Each number is 128 + 24 x the weight over its row's rms, rounded and kept within 0 to 255. Layers, rows and columns count from 0. The size above them is the row's rms in percent of the matrix's.

# layer 8 MLP down (transposed), 640x192, rms 0.0445, rows 282-306, columns 64-127
size [126   9   8   9 155   7   7   7 180 154   7   9   9   8 153   8   8   9   8 151   8 194   8 196   8]
[[113 113 154  88 134 132 101 134 152 147 137  75 116  73 110  96 164 152 142 113 126 117 102 138  74 131 142 125 112 138 155  77 123 100  80 142  74 102 120 150 152 120 139  98 147 167 134 154 154 124 123 114 197 177 120 116 151 142 111 131 162  90 105 113]
 [126 129  85 150 112 129 114 131 118 179 126 112 167 145 106 134 128 161 137  97 127 142 134 121 128 142 138 140 107  80 132  71 110 133 133 118 140 130 162 152 130 141  98 131 136 141 172 123 132  95 153 121 126 124 110 113  88 146 130 126 159 131 169  93]
 [145 110 144 166  96 158 113 118 141  89 146 144 124  99 172 136 103 103 130  92 133 115 129 159 119 148 152 109 114 145 152  90 120 102 142 124 107 160 121 116 129 134 110  98 110  88 131 157 124 153 163 121 126 136  95 126 156 118  81 198 163 117 111 122]
 [102 115 145 125 116 116 153 135 144 102 159 128 135  83 162 136  99 152 111 107 165 156 108 126  93 137  97 126 100 115 101 154 118 141 147 152 119  85 150 103 138 123 111 141 118 168 116 161 121 152 147  98 137 140 131 128 132  96 142 110 124 101 151 141]
 [114 104  83 138 157 134 130 107 118 115 133 111 158 101 118 115 115 136 160 172 129 144 152 107 143 151 147 107 161 127 118 136 129 125 116 142  86 136 118 155 168 144 118 106 137 122 141 145 120  94 172 161 137 107 166 156 128 117 148  93 127  99 133 103]
 [125 110 118 167 108 115 112 124 169  94 150 104 134 138 193  95 105 125 129 153 161 123 122 149  93 129 159 135 104 125 145 147 105  94 152 105  91  94 137  92 129 134 142 125 134 113  96 119 126 155 180 104 134 163 159 173 135  59 136 121 129 127 133 162]
 [129 117 149 162 166 156 145 149  85  95 118 118 130 143 118 125 175 133 153 113 123  76 158 117 130 101 168 130 105 149 112 127 134 164 107 159 148 129 125 149 119 122 143 156 117 130  91 128 143  85 112 132 129 120 110 129 147 113 134 136  87 157 119 103]
 [136 117 127  73 108 109 121  97 133  72 141 116 157 135 134  94  50 144 116 158 110 141 106  86 124 113 106 164 101 104 158 140 127 117 133 133  90 134  99 117 117  94 113 103 133 137 128 140 116 117 153 108 109 134 171 118 120 123 134 203 147 165 139 141]
 [157 161 112  96  89 153 117 159 144 164  95 118 104  96 155 138 146  96 150 146  69 146 159 102 117 115 110 106  96  96 121 107 137  97 117 126 168 123 114 140 122  80 134  85 129  87 126 139 173  80 130 131 148 200 125 118 147 121 140 135 138 130 132 151]
 [ 93 157 140 152 127  99 167 126 144 137  89 123 144  83 171 101 165 152 130 163  39 169 122 128  93  60 112  96 138 159 110 141 117 143 112 125 118 109 125 136 125 146 135 130 119 129 153 145  97 107 154 134 137 171 134 142 117  69  85 108 106 116 140 120]
 [120 102 128 130 132 130 133 122  99 107 143 146 131 107  88 101  98 121 117 145 130 130 140  75 140 137 146 191 112 101 130 130  96 176 130 143 120 129 122 150 139 149  83 190 140 107 120 142  91  91 115 151 124 133 126  99 121 106 177 100 103 105 173 113]
 [123 146 127 110 137 122 115 104 117 145 134 109 129 154  70 164 123 153 140 125 101 106 145 123 153 139 160 150 105 126 126 115 141 135 108 131 152 170 148 141 115 120 116 166 128  81 164 112 147  99 129 149 153 100 116 154 125 132 129  80 124 165 152  86]
 [118 135 113 176 126  70 188 113 159 131 179 106  92 130 139 125 133 114 132 109 138 153 160 128 116 147 146 154 101 136 106 131 128  80 152 124 135 161 148 120 136 121 144 163  97 134 107 183 102 177 101 110 136 114  91 138 132 139 135 152 111  81 124 121]
 [100 182 142  92 162 123 124 115 113 151 115 151 140 185 138 147 175 193 147 123 122 111 109 104 145 108  73 127 129 124 143 128 138 173 132 149 120 114 137 104 116 115 129 141 126 177 117 132 152  95 101 112 117 133 144 156 144 182 148 114 148 177 110 130]
 [116 170 159 130  96 133 164 122 150 127 100 154 163 125 136 133 129 148 160 173 118 110 116 140 125 139 127  81 111 137  80 120 143  99 135 154 142 179 159  87 125 127 130 104 118 124 157 112 188  72 172 142 131 166 141 159 153 143 139 108 103 124 117 133]
 [110  92 105 129 124 135 164 147 123 139 129 135 122 145  93 106 174 143 132 125 118 120 129 109 140 159 117 121 149 122  90  83 134 133 107 134 143 143 162 141 112  96 104 125 125 133 148 129  80 123  82 147 148 129 139  86 120 134 131 134 118 106 142  98]
 [136 114 153 181 139 172 132 137 111 121 128 131 172 124 149 128  73 121 114 118 138 113  85 127 128  99 193 104 114  91 127 189 103 159 138 124 118  82 115 131 112 154 123 121 131 116 111 161  67 133 167 110 119 148 119 123 143  70 145 150 162  94 115 134]
 [150 130  96 143 137 124 100  85 135 158 147 141 122 131 189 130 103 115 100 125 114 190 127 166 118 147 139 118 100  96 136 104 126 118 135 100 134 103 126 122 188 139 104  93  93 136 113 131 157 159 161 129 147 102 105 143  85  99 128 142 149 165 105 151]
 [123 100 134 131 116 115 161 123 112  93 145 165  74 133 149 108 151  88 118 108 159  75 149 144 115 175 100 119 170 167  90 108 125 155 121 125  84 182 162 109 141 135 112 146 114 154  89 151 100 138 111 112 141 142  95 103 146 164 100 159 131  84 120 141]
 [130 130 129 109 123  96 113  94 175 120 104 155 122  76  90 103 112 157 102 138 113 110 155  79 108 139 120 157 113  88 152 146 111 113 142 120  96 146 145 141 134 115 111  99 155  64 132 122 142 122 105 154 142 148 147 103 136 126 109 138 131 131 125 124]
 [105  97  91  93  99 186 123 110 128 174  75 143 149 132 117 127 155 157 119 131 159 124 116 130 145  96 111 139 165  87 158 135 140 127 147 153 160 108 142 116 121 140  79  97 142  86 172 107 121 125 151 140 122 143 181 122  98 149 140 118 135 162 138 101]
 [160 104 166 100 152 147  99 146 124 107 122  91 126 103 142 105 171 141  92  92 131 145 149 104 127 105  87  88 116 113 130 103 137 159 164 134 105 139 164 161 173 102 145 131 130 139 149 143 133 180  89 115 150 146 120  96 136 139 172 115 150 156 117 187]
 [127 122 133 118 123 156 116 141  89 112 123 137 154 141 117 121 116 165 146 130 109  88  94 146 106 123 123 173 128 174 128 170 136 158 110 137 162 156 152 151 101 140 118 143 133  92 109 115 101 115 171 170 111  92 114 138 152  90 121 120 126 158 166 106]
 [158 158 142 175 143 162 162 131 118 144 113  81 117 132 159 125 149 139 151  70 112 143 149 149 126 102  97 133  98 128 133 122 137 147 139 114 105 159 162 158 154 143 109  87 162 159 132 118 188 126 109 123 146 119 144 156 111 118 174 155 131 158 119 137]
 [102 142 191 145 145 108 132 153 131 124 146 162 114 125 114 159 110  98  91 119 135 156 130 103 131 164 145 139  92  47  83  96  92 172 144 134  64 105 112 151 113 144 129 154 138 136 132 185  89 128 106  80 116 129 125  96 149 144 165  95 160  98 154 119]]
# layer 8 MLP up, 640x192, rms 0.0544, rows 283-306, columns 64-127
size [ 12  11  12 159  10   9  10 162 167  12  11  12  11 165  10  11  12  10 150  10 175  10 201  12]
[[130 139 148 171 131 131 117  81 111 146 167 118 113 147 119 112 123 101 117 171 132  91 152 104 130 114 157 140 132 147 147 178 153 125 145 142 182  87 111 134 105 127 174 170  97  91 150 129 116  85  67 141 105 100 164 128 158 113 139 129 108  93 144 125]
 [127 132 137 126 112 124 147 110 114 122 157 106 141 122 143 147 138 132  97 118 150 133 135 124 114 117 133 103 168 117 128 171 111  72 128 143 158 162 103 122 141 125 139 144 119 110 118 142 136 123 136 178 117 157 126 163 140 108  73  98 112  85 131 161]
 [121 143 162 133 121 169  72 121 112 124 103 128 114 105  99 142 167 148  87 171 131 122 153 126 134 155 115 120 143 139 142 128  95 118 123 148 115 129 128 116 126 140 119 112 126 113  79 159 118 164 141 118 120 134 152 135 158 136 107 136 147 186 115 150]
 [171 136 144 134 105 142 129 174 114 139  90  94 112 147 163 123 107 133 122  87 178 139 116 181 138 123 128 127 121 171 136  86 101 159 142  97 120 111  93  88  96 115 109 177 121 119 170 115 128 132  70 137 110 155 112 137 174 145 141 149 113 174  99 124]
 [ 93 123 147 116 162 139  94 120 138 115 155 113 130 134 128 197 129 143 110 119 153 150 138  85 121 132 122 133 143 109 160 148 136  76 109 141 150 126  91 124 101 154 119 123 120  86 142 129 113 125 121 198 106 123 156 123 160 147 110 137 147 131  98 145]
 [116 144 116 192 111 130 128 170 114 113 151 104 101 113 117 116  91 114 128 146 148 107 126 137 150 149 123 124 138 105 145 143 151 118 137 146 147 112 128 117 122 133 154 139 126 150 134 133 126 131 119 100 112 125  91 152  88 117  82 119  83 139 136  84]
 [114 129 112  80 163 128 164 133 120 110 116 155 158 120 106 114 154 135 156 106 158 119 163 142 137 139 155 143 141 147  45 100 132 124  89 130 111 133 140 144 154 125 156 117 161 112  65 137 144 117 164 122 176 177 103 132 132 141 164 130 128 130 113 156]
 [128 114 134 105 140 126 153 108 146  97 135 118 163 139 127 115  81 104 110 101 152 171 126 133  98 114 120 162 142 132 117 124 148 112 131 119 112 108 180 100 154 120 128 110 137 129 152 148 113 132 136 131 160 117  83 122 166 172 122  77  79 114 143 131]
 [108 130 126 109 133 133 111 141  78 142 156  85 128 141  78 145  90 148 127 128 159 153 142 106 119 117 106 156 160 137  87 140 154 119 141 112 164 144 123  98 154 127 176 149 157 138  88 110  91 151 104 124 138 122  97 119 163 146 149 111 124 109  91 130]
 [ 86 136 118 125 142 134 139 124 102 151 157 128 123 150 132 136  93 153 119 163 160  82 154  99 137 127 108 148 155 124 159 139 105  99 162 158 132 103 128 151 120 136 167 155 103 121 129 103 156 134  96 112  83 122 144  99 122 133 114 132 151 124 122 143]
 [148 110 117 155 132  87 153 119 113 144 159 109 134 120 148 101 109 137 149 154 148 128 130 152 105 127 161 133 169 138 158 143 179 121 146 116 180 110 148 121 126 151 207 139 106 151 191 127 109  67  66 122 111 114 136 125 125  88 121 114 152  87 127 104]
 [155 139 109 124  90 204 152 136 118 142 130 100 116 142 111 158 132 128  83 136 138  87 113  80 105 165  88 122 143 110 149 148  97  86 127 153 130 150 138 159 111 142 137 154 124 119 133  92 113 156 162 182 119 159 139 141 130 125  82 122 139 150 136 137]
 [159 101 110 168 122 122 128 133 109 130 112 146 129 144 117 104 134 116 137 141 122 156 118 176 154 119 142 147  86 140  74 102 158 165 104 135 126 105 162 115 145 122 139 105 173 136 127 141 123 125 148  83 180 139 107 119 133 130 133 133 106 145 158 129]
 [109  90 143 110 132 149 151 139  93  88 117  57 141 117  89 150 104 126 132 121 139 117 151 141 132  95 141 168 119 183 147 128 148 111 212 153 115 138 114 113 159  96 127 116 129 143 118  83 155 171 126  93 158 100 111 122 120 121 120 102  79 153 118 145]
 [180 134 109 181  92 116 139 106 131 175 108 137 129 128 131  60 107  91 107 169 128 106 118 116 127 136 132 123 137 122 139 133  93 155 165 155 138 132 123 147 133 143 173 156  99 100 128 101 109 140 104 121 106  96 159 145 150 100 121 120 111 111 159 124]
 [123 173 116 125 141 159 125 128 143 115 124 133 107 130 134 164  81 160 115 128 130 144 153 105 102 137  92 147 123 148 134 115 114 108 139 165 138 118 108 155 114 100 128 161 103 116 150 116 161 125  99 147 132 119 123 157 158 152 142 137 147 113 128 145]
 [110 129 124 131 127 148 131 148 115  85 183 121 118 148  84 151 153 138 103 129 122  77 134  96 105  97 121 128 132 154 142 127 152 113 108 151 127  96 108 130  91 182 150 134 183  87 129 110 117 134 134 182  96 178 152 159 162 167 142 125 156 137 136 145]
 [160 113 117 146  77 157 139 146 110 141 140  87 132 138 120 116 115 140  79 156 148 116 116  97 113 130 110 102 117  63 139 137 115 115 163 133 137 108 110 133 164 128 137 139 144 139 139 132 157 140 136 143 108 138 125 179 108 108  90  98  70 153 130 105]
 [145 128 184 149 181 197 122 104  91 115 117  97 122 142 109 121 114 113 119 105 168 159 140 107 120 107  94 148 142 187 141  61 156 159 117 160 105 151 128 128 141 115 128 120 142 143 100 157 133  93 175  99 105 128  95  87 148 122 120  46  92 117 146 121]
 [120 143 165 145 149  56  92  75 132 152 130 163 115 130 153 121 119 130 140 136 108 178 118 136 141 137 155 109 137 134 114 129 124 165 154  94 129 114 133 125 130 140 118 122 137 120  89 133 136 108  70  79 129  90 171 121 177 115 165 126 134 149 136 125]
 [187 160 130 157 145 127 161 119 120  98 140  97 133 183 107 132 148 117 151 158 154 103 129 177 119 138 148 111 126 148 129 126  89 134 117 147 132 169 134  91 142 137  98  80 138 134 121 118 152 148 144 143 140  50 125 163 152 145 112  96  87 114 117 153]
 [105 128 132 127 154 102 129  89 130 140 131 132 135 142 133 129  88 149 124 116 135 146 143 163 138 145 140 132 132 114 109 141 163  86 127 149 160  72 100 111 130 110 141 163  89 142 165 117 157 107  40 105 101 106 111 145 119 132 134 126 129 105 145 135]
 [143 145 118 108 146 138 144 162 101  90 149  81 156 137  95 120 156 127 112 113 141 148 148 119 103 139 104 161 122 138 135 157 105 121 179 138 109 163 141 123 157 139 141  91 164 152 112 116 132 127 152 161 122  81 105 136 173 125 128  97 101 138 125 141]
 [131 113 121 159 116 150 125 123 165 125 131 100 108 122 147 148 132 139 139 138 139 101 130  83 123 105 101 141 148 150 161 148 129 129 162 124 138 156 111 186 140 118 167 138 114 142 141 149 141 118 143 172 123 144 139 135  97 123 110 111 150 118 118 131]]